From a checkpoint of a small transformer trained on Wikipedia.
Size: 20 layers, width 64, 4 heads of 32 (1 for keys and values), MLP 128 SwiGLU, vocabulary 7680, 1.89M parameters.
Architecture: rotary positions, no biases in attention or MLP.
Training: a variant of SOAP for these matrices, 102M tokens, 6244 steps.
Each number is 128 + 32 x the weight over its row's rms, rounded and kept within 0 to 255. Layers, rows and columns count from 0. Numbers have three digits each. The size before them is the row's rms in percent of the matrix's.

# layer 12 attention value, 32x64, rms 0.311, rows 9-31, columns 0-63
098:110193145099081137154093122066152104152169111124070102104087126097150182112128159109098102141164135085112117119145122152176138160088125173176147106174083075073120166095083105114081098097129126
105:094137106144121111129127115138103121198100111139157176168131125079064118166125142142156112112052174098149108143131095075083115196144102104100153137157114071072187137142091087117153092170121129
105:120122051120126137143109110051119088118156093101132119135113183110105111105103137120078166160124098187192125134127203108116172147147105115088118184117151132123176099181124131095093087157148080
099:102135149097131116040190165125103110086146080148125119160141104128097102131137063073082168083109090153152153114141077119098150128058121123146174110145113120122107156201135090117109111154122085
097:163170148086105068202124050115105157166173161125152152080179111174129116107141109163156160154128104167095137060112140135135176125109125110124143140142106164134132170142128130118155050111146082
101:086139107145120120149131178182088159089129092130150136073106143105167158100186203200141189084089077158137160113146126090130143092121131159127169107095144129084116094134169120142113144161079140
084:130158093104190135106218074102163154177122148148109137134151188103119176108117115171195128086116157120081066167144105130136078124135119136150106140120152113091058127137155150135109149106091100
103:126096127074228104105097141141142135131073102116108173154044180186113116125149132160125079127129169085166129082107174135114136124137111177119110101124124144142103132195118124137122152103111071
095:158151122158175162187149171128153110130099135168153123100161088141082129137106100166123160135073149094103132176120146153106083108107193090152141159109133093084104104229135122127142155118196132
102:062160166116127154155106137089114108088119154122208158193143168160162147115153123105157140107081145161086102127103139121181098202191149139120150110143177136169085159141115149097119151123161165
103:121124111122140135119098066178092092126123124106140100063133181131097060134060136189117149111110120111063110131123123108105091119156114187182166148142135140128141103117045156149075156116122088
096:086114169161129128133159125108096179106125092175118118204149093107111138094136157167114129162143166135174069107083165146095146141150152160135076162132129169137126126109074143141154126064224128
101:112095140148141171115216141160153171132142103155108114159156141111211084157147122142116135100121102134084116165099189172128151153135142120144111152158143092093124173123102113165026133139076140
109:095156138133161133096105145113115134107137173121153148100106125124109105116135129114139161194159113146119159109149095126132022189092129123075065140121107158076106077093110078094053165116157105
107:108144102100142154108163168153118153082135077168107096099159127096100154104119102116118108176123154132117150081125128111070070077166142128133124117166101144061127173096105212077166158189121143
096:182094126162178084142108067123145143082141094166148132176078130077159111159108133096103150099092112049083187111159137138167102161090185153111122152103090175151083102113129139124143132115124121
106:122123158104101164169184098087109137093151193114195152142096119081089158158133139148102071156080131133162079108148137141140113093111139089168112110127175193088112159136144103181118163150114072
095:146070156100153138164161161156132169112167131154092158141173092161089138148044150113147067186131105158107128171120101084128125146182091165135125103154169135162102132144081107099115080185120129
100:100110119118140091083132155136153187081116176086110112131091181060138144123087143151112097110112122157094140098140093131119185100167165115102151146089079089164130131107122011113125127137148103
102:095132118119085151071146146102167075161124145111123128187139117128157119142125147154166142161112084072105117081128143120177095049114143076106135091095119161131133079116037112108180100172146127
097:144098141128160170122150094156134019133098123162096084169123130147121178151183172118150114089147110134113143143195147149095165157110164180120091128123103187146172157126094100074127095139102127
091:131152128113145167148086132131092099118160100125117084128137103113048150090153102152136110117125148083103139171082155116203096111160046096173090148154133061170097079124126096081125121142101100
098:089166155102102169128074167128156099149074112116137111125155156089106143173064150158073131156096113163153148143123167108150132134115164149095192116134053145160099200119131186107128132080108147
# layer 12 attention output (transposed), 128x64, rms 0.227, rows 9-31,41-63,73-95,105-127, columns 0-63
055:111095157159124124085099168150125112122093093191148174177189150127112098152134108101068169115197133120148127129161091136149090100146169133104104163065133116159075153205156148138155168131120115
066:116134154139152196107097107106132190132152215187113141122092173129129111084138114161157145149200114099112085128109113094089137072133105161136194095112135129155078142163130165119113175121093102
051:106094136155164081145200141128192083132126088111116089184153107127087147076095125070166139131142172105058172165111099118107150107088119127122106096146108108111098128128101130195145132169087169
059:157121172068136113198059131104197112157086134128116126157113129071068154103134090107162142088132090118117166076136124146157043104146117136114090136121142111137152131085066137146128109120116088
065:110102163123156203088100141117157160122079105095090108134125118167169127087133130173123129130190163130161160128103114109158181188142067091166138075118179101103127152078083142081096162136135116
058:084147149111132109098164173164106123123153080137155106130134142175106144137145151094235085136083131120149137123120154180129099091135088110214171137116091147164178118105154166087134163123133176
066:155175159083098128133086151111172139144079174090098121157090087098133127087123178127131153137186133182112224120195149115114138126149112130105133141160182159159160119171162108080115125152103147
056:137168125141129094079166115132166114119119136103129123165149137136170170159181097153126183176132075125098192133101134148099144128070160080157085164082127106186140205131121122198138111116104100
055:062107140108144144067130111153112145163123188112132151115119075066106156199164108103139066160077120099150106138164152125131172108120076154088167140183167131092106107103191108119131139121106149
055:165090098081134117119206192098145120155104167143118153126109095081139150133119144073072081130131103165101148137087125131189176142164088150155150166078097140127101163153106193148151106098102138
053:113122098130072164125056135117174152119085153147125136115135133123101145073148148031086128103139147063130126066111108106175162157108163137092105121135107116095168162135160077138161093143188118
057:142098116122168131143118111184092088158120144178097114120106169125139093142095150092118089177118088110116168084092139140201179105094080149126122099115207146134130111154113101161146160147202073
060:091128115095106137131087075149127105122146084105092132126140117115091059130136116093097119169180111141124101141140134154104103107119066180126167144098101116236140136177168146136211153156127102
065:168105144066115163153146112163084151066075149151096118083130106104178140177161120123160157109122192095157178128132143132089150102130068086126147073138136084096159122129113157113209111123134128
062:144088198104085116098119099164150113130061164169187116100143138088116094061135147109108078125138130168144156194133116143171123132128119105127140131077108116173145129124163077140146161043157132
059:138097056189144120122134174180113097209151155095134164108134169107102144108138119120123067172087130134135098127108150097161134146168082125123142110126131082146087189142143121097126178050157128
063:091155152112100088141147117124150081175168160155135128115078119157144081161137137152103182138118143148110088133069149089093157173124183095062177140120166140086083158079125089160171183135138143
060:058189090086127166098158120094141127152148093138112153118123114135132069131160081133145101114115093083117218152150187161130115162135147151114108132104099123086087132162126183143178087110101073
062:126147089112112096175103077185184147151147105148159203120193118115109073099163099137125172123122161112074105130149154131126129111119113091153107070100136147133188127109155188167079153086124109
064:164146152129148121125150098140123205134128129181088183158134129163086134141096056120117087099162163166152131124108155158133143135061140147168100194136219160119175117169140145120156130121121092
055:073073135134148104174119158121120151132154091180123101098123129135079165106138117151107175199045128139113154085055132121117103151106177128151079128114127090164121059157173113132120113152128164
060:143097078112112126127139093132114179119163129140091112097170075165114127160135184119151173132078134085168122094069161152155123144086150110164180134156187160115072122145142050104081097097134112
060:119068126140129099111135131093138140151132150109089216173146075139137133144103045124102178129140105150153160154118064098091147088109166137071167122126074174162159116123170151135122084107103154
059:125125125168164119103164099097134131116153138065086064126087114098119188080086166159130100213068167135134091130189151096126133132090092181130087128174114134128123131098108126164122111112144080
062:150143065183164081130153152117123094137046082118217151110164125159151086141143126138099074120093148140164142099096141146143130142085158093163185153113102113116179145122105114072132089143142135
054:140154137104096119113057089164075160140100093132103066090145176106161169145118135155108077119054122180165094134164125165124151170191148155089155168154138094138133113151159145100143111105163098
059:072139149152105121106180124140146107128132091132132126141128146170143153055099139118117113151134138152126132166083127151070182122066139098127192119091114175129092082097170115139158206135066188
060:193129090152125077187139160126076099090160122142130200137196107116096127113103135073127169106105093129128127158118130159150083087108152161099099135075100144126171144162142136163133065101167089
050:098116100090115181136124132094120163091077101140077135037158150088168127153150099128131127105175067139094089110165174079165176124130115140095085092097170153078107131158148117148173140136107137
065:132138099136157129095203107113120099121134072109128104096173132153126131197146105138154081163059135094112140109098121107134128115145137133117125166118057098091060122087123212149087086087133097
046:067137195084170105160127133116090097116113133108104154125121131161101083159067130142130052137103167127132162216144092121150126142148106166072119171130103174125113070169115131108117131172114095
067:182112130170158186166105135116141130091125058130159150108091187161117117097125110146133130122180102145163138138032137158127080111079185095199114158101108124143145161122101101146160149149156127
054:170164191180112094073090115173166121072104105102164160100136095175150122090126080150137143167082134141147148081165178145083127139116136139143124087153104082083102088110098090076111139149146112
062:161110052150162136148158115150173106172204125097160166128099153128101116079125121179124120131123136137111182141145121163091044116121135152206125166101103131142108140104085185138116161110087105
052:123139115086104121128151137091166143115110100180134139090125125133080149132176085180158139150141182103180104134114166059068112123115187075086177127133110087123112138063131117128088146076113183
051:144116069122120184176141132113082153157098152143187168139158099128133141116142126078128146169150146136090096168096096083108158170137186049120121120116138162101217141129101090157097111084111137
049:031162152114190140069108135071117100144142100105119085110118165126103058103141148178139077125156109155122093111103131075165116149115125128106163162108134132138090140100148185118082183104150131
057:166158108131125067063140187128100138149158111132078157093172147114117141143111076148095146141057110090078162078152163147076143145137080148130079124103138102090148114137145170113103089184162137
060:213098137131089128105068081137108133126122130138123136178110143119112052157088134131126149108138106098110120141191097139101095127093141151123189103098098154128132065155125197144180093139165071
049:151110153109129120093151156138132159138127121132178148142153141080068154101145129182061120060157127098142116114127131151165047145136069123196116087030127120175156147117129159128121110133124152
053:155114131139136137119109122151197127130118148128188122117177090128140126185147141109047066177147156110074152128185104073087166086168127160156162130160127144185113137120075115109124160113148176
066:119114137162103144132134136114102114121098180100063157148110164118178171090099162091110158088129121152159054161167081142105101104081102145114153055102101112131153111126102097087173104188157079
060:154137051140096182091092119138100098118070125132155144116059103097155107114130170174138155096139118139150165140125104104173129111131089152120188086136082108116109166069046121095145155156131160
050:131168103131115088065166091168171099125101093191109108129130158147138101160158102094178103114171150129103180138169131187124205091118141122103122060113175132107115152100081095120123170149104143
063:067126079114155195151136140168086151144146090093128077159146174130115120078115088109104114130140151133103062159121078139176112107207134138134086090081122132131172106126069151161156167110115140
049:153144113094093182149111087151138113118083059162138074069167122124122139117095131092159149122154147117131078208147179141134132124097091105133189117143159115139119171077058144121081155118116161
139:131072118105132144120105169164174098096122070179159157144175141119131124152134124111078206094178135118149104142138055152107079133138150119119124160135163110125051136170183141103121192101116124
135:112150151159149165110100105106154167139150225155128139127120150123146128056171146127187131156181146093101144105074117117110121112123158108167223097123118124142068143150142156148103149116078090
146:083111146144146126135206110162152119132139107130134082186110076115079117080103108111177160106164161095085151144130117135070173075092108123122146065136127101101084130128072088177142115154107176
137:134086185092117117185090108108180085168098145145120148142105151105082157123155070117158127065104118104137146064142149146106032131138085142146130123143139113170132130066074130144103112114094094
134:081116142140132179114115138141180139155095059114090071195101128146178131111142107174111117134187136158187116121079081136141157195159097103147116093132169116091099105087102121077093135126127146
135:101130142112126078094168152136138092140128091141135099108125134189123178116127145085227100104132141114121114119113108144151122127157121112170166159136083144209178132063185157104121174163121183
115:136198137091079096131093132159135159159131153092150127148075090093142094144149175114110157147170133160121143113190130077102165149146094140127107159127138132176124126217169073060132160122091124
145:123155082130123109127150104137165137133126131124161137157142135107176202192171100131120160189110074108091146108094131155115159134091163084158079129129154121185177203130138073176091103133140092
139:080096123115131158064136086135165145150157186122174184127091103055128161179139160109136041149082111149133110142129128111110132131105090129087142127130152095099107079078178101093107129160098146
144:158103108137125104131208175096178129154142144121114146135085106131139147138160151097047115129104103169098143126099159132157162177186090138179168158068115157106068138162118194163152111124123142
145:106123117165053178128107136106199164116108137128123142133170114164129137064168151046109127104117146084117124082137100098140187143102129138109134107145109109108211181130159111114156109155188115
142:171076127127144148116135100194127066168133123167110105141110172103149090164090164086124087183131072131091155109106108155154180145134153132114137093124166156138100082145123111147130138167182040
136:077151126109128144146084092106142126138116094082097106123115119128045098118118092133093127173156118139112130105151145121113100066162068186098155170107145114176135139165188152142199144163198130
141:190112161088133141138186108165109150078108153107100134095136147084180144171136132089143171113122183116152120125151145118108149105142089074120143077110114056082183138151132175096205149124126100
145:128091170112119124125130088132129140108076189170149089078117106103144079055125130144138074089101117155139156189109100175157103138106151096152145142112158124161165093121152070159161146042147116
136:128120038160114124173134152197081093186139114102135139096152156087107189125126074123110122154099176133127071117134174077165166131145118127119109130136112091163100187117122088106132151069129131
144:089157154072101079143137138106181054158149169147131113101078135159163085163129124109122185147119167162138122101080163113080166161130143129057157114151186144102106132083121109139168172123144153
131:077156085077117198108147127113148145158152093153140131090134119139137051100141073118162116116127087101157199157148175122155137172127176129143111120111082169114102117129107126117176118108065060
134:133158105110139108184125103201191135144137093113142179159160135141111089082108148141145177108125142142083115151157173100139101109128118104148119090081149183085198130115157207158084173128136124
130:149140150131130116115158088175141179136123141187106154148123132166068151152112044114141098100172198206157113118082171116119158150100152151164103182151185123094151113137150161130152132092130109
142:100088123127134117152106126131103129103177093178111148114140139101099159093146105110129190223075142171133162126047148148112095175125155130152072107142109072173121065151153135103126087135106137
121:148121110114078139119178105122135163149167145133091111132188085131116097176144165093139156069123146066167171111128172163127115132113103132140172148107153152123044156155168065124078085081109108
127:151070121144122131118128148132121127148120146138098170171131110103166139128099051084100157111143093154169167160074027097139174075157163122082152120136075171151160118091180146153122112114130138
117:128187116123125112153140088108101159169156197101121118089076110147135130110150109148189067139091094147103162105076191121134174142139120127151136089135108159119200106075078099120125062148139144
120:147097126084111125150145154144094089115131033092115102139133093126114142187081124122081132099074121167145129152197134140146136144141089142077046157138135144116197109092118096121156112137174163
119:171145119098102134117076137081113135115132166118132183067126177154180119190155134157083106166114092157175124117106151119192083172159157115130129192112125171157164134123182142084109140094150094
121:136160069172142146075166143143061175080163131107138108117151126155186088148104203138112138182134150139127108192135112118157209135127168118124118123115120140094147143193159129112147115135173164
110:192157118115143086148142103114096128112141210152160198068145114101080131144120152096149135124070111114065144132183162117109108053098143151124147176138097147147144153168163145153178148126136119
124:158109107155114159168092093123096148122137173113147149164118087065119084148125106169034148145141122137140143136153149104093130151108156154076113119124144110061069137195077079133120099090128078
099:112045135155189151126154108121099104087154108169117123126152199161117161127109105138146125112108124101115102188080122162141088108099163094132144103124139131089134134059074139222173145121154136
130:140095170126129150132100144134103137105125113158104111093103136142080057070092149109136107067156188161167109134157131098145099117156105165106191111135120138065090061113124168077169167109112178
116:161158123138118094179123155121100107113099080152071088138178122206124097085113117130107219095178140126130145116130092152149136158166164130169108110148099154165153171179091181133139123100159095
123:076148125139119156125055072151069140135138114136158110111165145131105108132123117179185141113173147073155100139161105113106091087070162120087072111186149121144174118091136064075121146140140115
116:153134162097197093124162141141038096137149128138120110129103138107132102202099111212136139138143085157145120178126162153119084114183107118136115137118160146152059080117093138149094117118072136
120:088173105131095118121117136069144186090124140073164134129141062150119162099154095146141160046155163153163106153138133109105071137148136134161123172126072118127141158130154139090126119091068200
119:181118149147147116107175155159131142102123159167152149143127141124205164122134158137179122074103136109165133133115095138171144160083168086164099110179107144054101125090074113116053130104080157
130:093145107173127108129078146104140111186163105128156127180113114178080116081103139138124106149125072151096139138106103148150114150122166190135111178130127203166094131121136063164035113139133153
121:128167066148136145154117157122116119145187049078111148189122145144124174200119121115143185153157152101134080079133156096125136126145123150131117101126116132094089148152092194104113108209106124
114:107147211081140123076143090064175152075123143168137105156100049180158090130140177148127141112157086124133174150106093152120104113126159129125132134125146165097131071152147148143108135197133151
125:155083085178163175118110115150092205092112082107116135137173120100097172101131130118155073133130099103123148148178097139157111079116109137187088129146066121151156113197135145117078082124104100
122:173091137171141065151126129135105115091128165105112105160117162135103204149123177114118160132128162159118029087092070131131098083114104119109135116132165102145151141127171124120061146142178177
120:149094153134137159074127145046082130110129138135120081104095124118129163170150103122123068147110134117186179108090099159150149160138123145108129184197113081145070128134097060112174090095123146
107:074100121105125116152096173086158066113122115065143119085152114088170126111145182124123160177108054062095139141175092146112110127160125100072141068133079118162093121118143096137089133146125148
121:173168145130127129114141128126167126146083169051160141143136106142168106152106142138135066031156112100153073128201099121142127098122095126111195157124131180090139186093103127152135143108134112
109:130145155152168088132087153132143070118084135128180150123067137130146143103137067159129095166162107192115129136143093072109152131135158141091088098142096101133202134115112206113165174169158155
125:104192115108156142136118119132136136108133125138163104101126164140099121138161204179153091137117170088103109068161203174113091180115093128176092142133193084101089138167087107086132147151129102
# layer 12 MLP gate, 128x64, rms 0.181, rows 0-32, columns 0-63
107:124137125154114140142158115136140134092115148159134131029146139096053116152172116142211098147146108121096126155138082142107135090121148102139118079113140106081122183150058186122101096124073170
085:076146155123186100117143128128121108139071151097164160113204081139091130144151055119119110088121111042127123137108140100093108108124066116148114150115083166097143167107104086156105076089160127
100:129061201132150057102113113101196108136179106076133104124113097093069119103115158096109085122147178175142133076140114137120164149121139113116157120113136085039128119165104145122111120153154122
096:115160105105075081149173123087138146146118060131136128098112152132149137179134162141064159063085113185127179108150111131104157121142113102155143063153162066133109140139123144094148197104177107
090:046108065163146094154154144143167114144078118186112145034077110166109122130111107133149189097113124153166162126121129182101138103186102108106097173127147134158119122131145101127080107157123114
106:117090150052023151083111190165177147138106184127114139186143157109092161132124160128151095115122160169092158141089116102127096146140093072130132113153122087144121147106102137155172140121095118
091:117157104136152082040136172116190115158134078115110106100131100162070195133121154111195126140176132137135092124173158159124166139110064111115165160082121129162093089144126187130135125136134130
139:047167088156119130126112118166116106109131108129154186140130157163129166153091118065127115075136091180130176071123098102198162125101082136151107114166148110108082136157106136158143143068080113
099:109158162110150121124131128130147110158129131131169099136165140081071159144071117085143102123055112141096134101131161118100115222161162115156187212156171135086136182087115117125156112106128151
081:136135130136126095125168121146112133164186163202095131109152147167149142101118120085048147154142146108090172088152149118124080122090123100070120127150168107100095177032113124111175137088111112
097:126159123118192150084094188147187152095118156080153206157100138108116114108176122079162121121160153131148108132111106071170112138096134101075090142160088146094156093128107141057126109119170115
081:150141182159101126132166144163114104116159141129116224079103149077108089120085108124152122136101137089105108117127111129052071160112175160077135099154091080117102126144122183089074138121159113
092:166140133140127069143167122144121125151056115064125147129158097093127083175088177119106072123156106048153114135134111155120113143114135092135083101169105141109092072131149115206144172096159143
107:105111066140150081129126118118113136123097126115121112126108167135094061149119092086117137090095113135101106143155084109150151174169124084219223128146124093119100179100152152099190114107097115
078:198137094124080125142150105063064126143126081133078061151126116148158098147123138127137119149120103130137146145110088162126131104139106094200080146112153072124160130169065184181102142150148160
104:154128137151127094142196109052115159185169148077160093065128140212146160099105115127098127119136127151116168109085128132118131083134191125140114125157123157118147134091092079136143178136061135
095:101115132094150162077191088106135162166087157141168161147150199046110066108125194169161168139137126136150116097056140117177108133125113136144094089124121099135122139129105165152113140095127098
100:142124108135122098175144166122154174212099237091161123122119149139118101105115146140094137122126179132133141113101157179123149120112106107132117092184062142148117099134174164090090080104174109
081:108128041121110158106129103123129084098101095175147143133098124134135144038103095094150133128136151108124113130167122091155162152101154117138098060175114123119088142152144151153169227153076116
107:107129137116117143109158139089156136059120104152141158077130093061063098099183073147112127173114167137145071103121141121131116158141091152134179089176124147100092144139099088216132129103142160
107:108119031117126142140109176126139121161130172128081134114138133093046101162135100096118094161164107136120129164124106091092110169088086112145161064081133134108165106183088143111129106168152181
097:052145148178154147110131122169113039129066095199097158127135146099131087121131094146129114091141116178161132190107197122113192161137150161150108110144132153119170120166138120139131161141129110
096:102164158116192076113128170159092159140171164206145138091135145131168109126123170101138138098154078097076141152189091131138071087188133139109129145127139149141139142104114162101096164065120090
093:147152091122134170140160112140175127121068157087142136088163187112078134135118140107130096138233061153068093150110128106151116144133116139169097140080176127100174101114116136103095169142087130
097:118130180093115164072106136159165167103158157105159118137115084129116148105151045156120077157170185147127133077081097117114063161131085101091108086110137158111153087106154140159160169139128173
092:120080152154094110114099117179184150135162085069185093151135101136168116112162088127161191132099179142164155147124145135090091147136097119183145079089094161132094116117107116090108067145078113
090:112137100072164161102124144099192135105111187134135121134150083186103113120066144095133151181111155147102111157151110143158096105114119139124067142107097106074159072105056075150149118080162119
102:122091170143132081073120192188109100136135151075079081126117136144071079124179140126134121154149157127098175151084176159103179145093139083165125126091149143127103085099171151111097091092148131
083:138117105129095110117093086091144185151128153092164066183097158092188156147119067146153089140050158119141147152112159135153162089150091158143154166086173155158110140120124165125125142192112106
106:096026183116102172119124146128098188079143149154180120136120089131106098151145122162151161073142092077101131150154165146165147121128108163101113145131137119141101198111073091153132117103103175
091:129126149078119170118103175077105120142155138150094159116137122048127129123132139076150138097178106176130137134176173145121184099112102128177132084204153093162131160138137100168110050102135099
108:173164192179111149147069109118183129148143125129129091133090079107120159143100117085134155110103159131178126125167085068121148094101104145113089051173107142155090122211098130113138118124131098
095:115110138095101082141123126044134173085131115123164133124119129151160136140211134112146154111104066108094176149095132116147163172119122145097174086128074135094126113070194117104159073172111151
# layer 12 MLP up, 128x64, rms 0.191, rows 0-32, columns 0-63
095:097143160167107129171133103088115127087105136126107153155122166104085112155189077130195127083147096094079092129091153144137177123077154105115132118109160172065136199158117066146099118099098122
083:053139143129079157135098106150126190078103080131085068159112124121111121143148145122137134146166120083123064102125089092134128121157121191122108191174169102125172169123156110174134134086180113
098:083145154153176132117172135164107130061166182144117102061117142150142131127121125141096106136152156108133098146140168215164090150053158106126147138165128073140138121131078145118069078118152162
102:085109146132162134096132133115138101057116142097137146126183142115167182138091091083081152122123090165121175102125120116071137184161187085135152162172084146137182153092106157088084166097140154
088:151111168150139055161114124142096141204187167096112085109110087137118126097101128167125126163165145117096179087119123114073098096171145189117131114064086130127130046145140125113098148126126147
095:109147099129159135191162074152078107125117051102155135125093095117155125092136150140182189148150124181176104113117122173133138103103138170111165183133131138116114142115073093120039107100143153
105:120171135199158127135071185152084073164165102141128111121133094098122102095052154140170099113147106133086121141080130087079156097102105115161123091144176143158128150136131177117105180087091100
136:186096115140111176140131130076148113131179172099058132078178167120105070087108114154124110135142152100154131208166112088056098131185124116131096157135132161117151159134142112145148149176109148
094:117191136103108095138117098109128127123144078129127156105091074117106175089169097093080089112089129117082143072157088121184101119138162069105131140168084110100187081148120097099189148115141095
082:042058126129117110134104141182108166129110156139146090164156170184102158178143111127080128159136157112123141123160155129137082114142133108099162148128177067100092161130073137145142089061086117
095:119173102107154081140096125139108135120139092165120089100155160089184103167141084146127129174096142129108194100119105133137080132102078146148148076143121035101131113130213109109082172118132107
110:159157083074182169140093090083120117139069142150176097107180087133135158147118172090158161139157095135111099135056091088186129136120122110158125103061160116134170136072138122145161128153140107
103:183096117173171115147125109134160090148127156073092150119163146057119075171095140118123105152145093094129116172172075137141116124117130118134114104115069122103111149126194126156133139032187147
107:148181104173105129133115107175121061150168190111082121130179153106150084168110090147150205104113167112053130129118156075134118090132103138162152107168133104111170124117131177131115110166172124
095:145153099103058169192116132143075140148185167166111062150084103082144120169108147095078161127142143147156184145112143203128136151086101086161141144150105147136123087146137138120177169123119125
093:083125150064173204175135174159159149150124151182132167156167103098136124123083103117178168103082084129105092146116150061088126191113148137118131129149080142117141105153158136111106125170167147
080:133145173120159103163101151186181138136116141087127164109090124190109111117114024025108129149104150128164069142144171139097143122171141158150133099131117091121135129162164138144105097101143114
101:171073078157104157121128096135110116082191101162093193155128133097102135123148159072155096166127150098102121138157070115091110126169173089126140078162179064121130139156103140118161166163128094
148:111128165161134048166062114129140157135148117144158125134153138117148158210161091179075134114131129070108077100107096117124115102084165147102062142126147167159120108168150117166106090170093138
109:143093130171111167091139132131183154127113108181109108090108086119151160138094105157149181170079125121185110165164175160144162150163127186116087110107162170158122163143098099196147142165074153
094:145152129069104167182130118187104121104134162148152165072132128162173141079166143094123134101158092155149095147107039109147081159110100146097113126136154164142090160136194104188133103098129155
116:158134110119123102137056155106085165179205188176146103116140095137159136157180119181129100125149155089111093121139083180153121130085117087122108075119107113122129122112121134040096118090149125
095:129203136177150108042119164204093148135097112161168194089152152144131093082158165082139109154132109134133132142146125141116090124146140158086128101159163096121152076070102131132106143111110088
088:183112079146164139113095141105132096143126118077147045140102171108095119176111140174104115127053139157108137077127148119118137127072066157117131126069110119139155080150150125175127146196089129
094:153148102165110170151150098156144129115190068102114104118148093144145152137117133130098091108153090161050110068113075129132097100105086084052101169163109116127103095098169123131167097187117126
075:118158066075125120104171169138158115123101152157117197075115034084101119120106124165122086110141088100127096135108087122165170131159170083074140122145141132122163151161101156122182111137085143
089:127143123105144131140126130149184114081085146079105159163066085143164123126090118130133081035066165156111140137109152117123192108123084148097106094149174112116073189152142107147146127103114170
089:137112128112104139151107123126177172054131125142114162134129191196161186084112140126111073104185129148099072082142084116091085189155094091124137100095150102161111144146106092145168135142144163
088:122170130234141145094188140138107052150160166136119120120109085117094098111153147133046124124091078135131122103135128114139160140108099111080109143110104106107077156074130170117079116142119084
090:097052141089106179136148079165111123121109131103206114152179140156158190105141126180133111162090110159115143121063147167108105141132122164083126087086109138090122143118169145109109077109073118
113:074145140136197159129129090143126153147175145090154078111142095166118157165073088098211125139114107117095157116108071134156066130175105114109136144078113179127140112058129116094156151151119136
091:177077117088170168128103202150114128132127156126083131052130160164105101108058153140096126114071097144148074124123156139135126172137164084163118112174071159125163161135108130144122110090098166
084:119134161200072077103120099174101140152116218136118153085155149110143114106115092172156153123149163160098085136104075158115109068162104146101129175131100116191150109160146132158140101094096110
# layer 12 MLP down (transposed), 128x64, rms 0.191, rows 0-32, columns 0-63
093:114138169071133067145126111150066107157122081084100140129125111126109163112124106138117097128198131184089052115076109166127105109079095138138134062096116099127108175148113134098147165107085176
088:177081128148147122079200167120100128148162123096116181062130087152111147084096138131121161168155142177148197164099137183143118159138124130145119120087121148099063100078074141092108121141134108
100:127088094107149134158099129120162134137149102115144167209172125098126105052074131119144083098123185151123159131166143063101154146117145106120176141172141184102132094125115090115169163139077069
104:123177060101155123142128155070151089151098062169140071156112159134126184158124090135103122167111161128153136158041059119147105114113115117130163106142173083181120140111104127105150146091121104
098:132155086176127158144137094080122121089151073086120100171088140159162115144098092104132171135058133120152077120133180115123128094108127179122153152167033092146141176154196124147140127120114116
094:119152173122108131064151126159180132137129213063125158109148133132094126173153131139161132171097164139121069131198126084152173100113133120133095129172114083171128179138153099076135177125125098
094:155132126088122104070135108118130174125126120105118111151092140133107166146165096157143150123076214117130150100182143165177160140126119111065113169018091111133116098122146149124135059148148151
119:158135194145124159091135136080094145116214151119075095146135071103106074142139115133124141160116118110142166168199124139144125103164106132148129134097093134103200190123145162122122088132193159
102:123140166111114090105130102106126147198122132168099115113076204141104135142089182171158114121142087128152196142065175104070117150162123116172151156105154099109067111088108109163153137133091149
089:142126165162123140107111140110149140093127096085189157149141132117165045121107135090157104162112105110125112080184170127129096103136115157151141156090046089159197147178161170098118171083131133
104:121102154083127119077143143167133044159093091148130079076138077143151138176121107084184091110108130108153130121094153176126113183111175134080121123148145085102092105151178166152083111137162153
115:114118052059121136124141131105155149146049149154095168126140182130120169150123093098105101135186085098108152125055088092155112145113168126110130150173124118108196174151082126103109127110158111
102:199151099097105137149155128098082096149137176134094125152142094131143095108171123124119129146059150074120097122088131144115139078142107133130101161152099102141180088215099179178107156096153074
098:111140179123143113088130139129143140146158155151126126136152108165097084130109104129079177135063085136126069144199096140181176114139110086103143094086074064192083130144118110129086100171100134
086:145170170214170085165121172117128133104110086079141094138155119147098174107114140131094125121073126152140158116172105048164127140052147104172106178128128130146130182081118137155111100149132131
096:099070102168153114139150148106164117154156100079213131171138105216113185110113141110167139142162140135124175107081132048129117143140196125154135090106127146089126132096088107134111139115099115
085:134123095148104167149124113130168123168159101181085121097114093164140095132120142034123071160138185148155188195087092154174135132179144110186124156082125137084149132156125108118115122095135146
113:139106063160103195103113096166183104152139170150208121132135126120146106079147161140129136129137158144176125119113111148164153124140059143099127064165081133190082152111121149108081124131169089
155:084089116117109079138103119155127108137132110123157095108172153106108142174152097164093186158149091117077042105161121090101099122141152157141042152174155155183120117149140097133098082168104143
098:138074146080092124116115116137093110174135123183070076152156160072186093103130101102109134100131089136115151133139109158095117096102141121143091129062137105182097125172112147050173111132137188
093:053091153146130087117121171129128087101137121117104091193114146077105084137144117117137138171159132099147149141087152133053094128138106150139155157144111092085156071156071148104153165177196110
131:136122083184131149094095120160152138150084128146136130099121040116132127175136078158117181092089110114131066122198177145129128153167128133155108056166153137153095114163145137092101120138125064
092:134163172112143145094108124159093128114141108086133057156137146134137084110150155141137136144180115120124180113162204053132148073194129128099115146065138142051157145182152127137134174131109140
102:173136166134132108104099131143133101121169182134080137149152072139174127155159081142162159142068188117156143147151141136076124100166101143060130124141116080138046114148118115151070103131190108
085:115110138131147139101107123116209175153086209159171116122118139116107101111187133141095164106121163139195147154116180194137144183159142169177134098116154086123097159158118134128142079086133105
093:125131136156125128115119112133178143128198087093223131127153180164124139106144106141154160138155181177193139127146136177072098127133157133178143051155086137132089100105078104137126109146103115
085:108132059198076112101101192094159115154155171169121134125118133146139161143187107105127148070167136097134141073115139160116080125176095170094075126105132151162153118144184160085162124123129151
086:163136147140133148098140133127171130134115115126142115065093164152149184157099123174163098126210122127111140070255160116115140157186149117120184137108138128127126158102155132140097144127134106
093:117135142035069119181098094160142158115094054135131107138110186098121130143059112071158142134175162143107094153127134144145112109101175118127148089105142151120162124151121063150168161128092157
098:123148121142195104120161075163113067126153076162156163148168105164158150126114165160155082175068156182138094099100103139105119153116118113130159110159100108115124055095133123099102154062107089
112:153130112133141109165155102119161118122151060101153144188129161128090110100077154092115091174133089119096112135056121131119069171107206100138099101143067096136175133131212129136139134116110137
081:123088148139121111197079127172142133117109116117161107140079095122134121111161138147123166112107129107174104128196093058098146135110125098125115128255139157158110111138100103132125097139140126
086:095127133159141145151171112118126127151114182140126148160057164098119134078093144198051153086162113118117159131124095089114120111104159125081195139074138156132108159137136088173164189117165097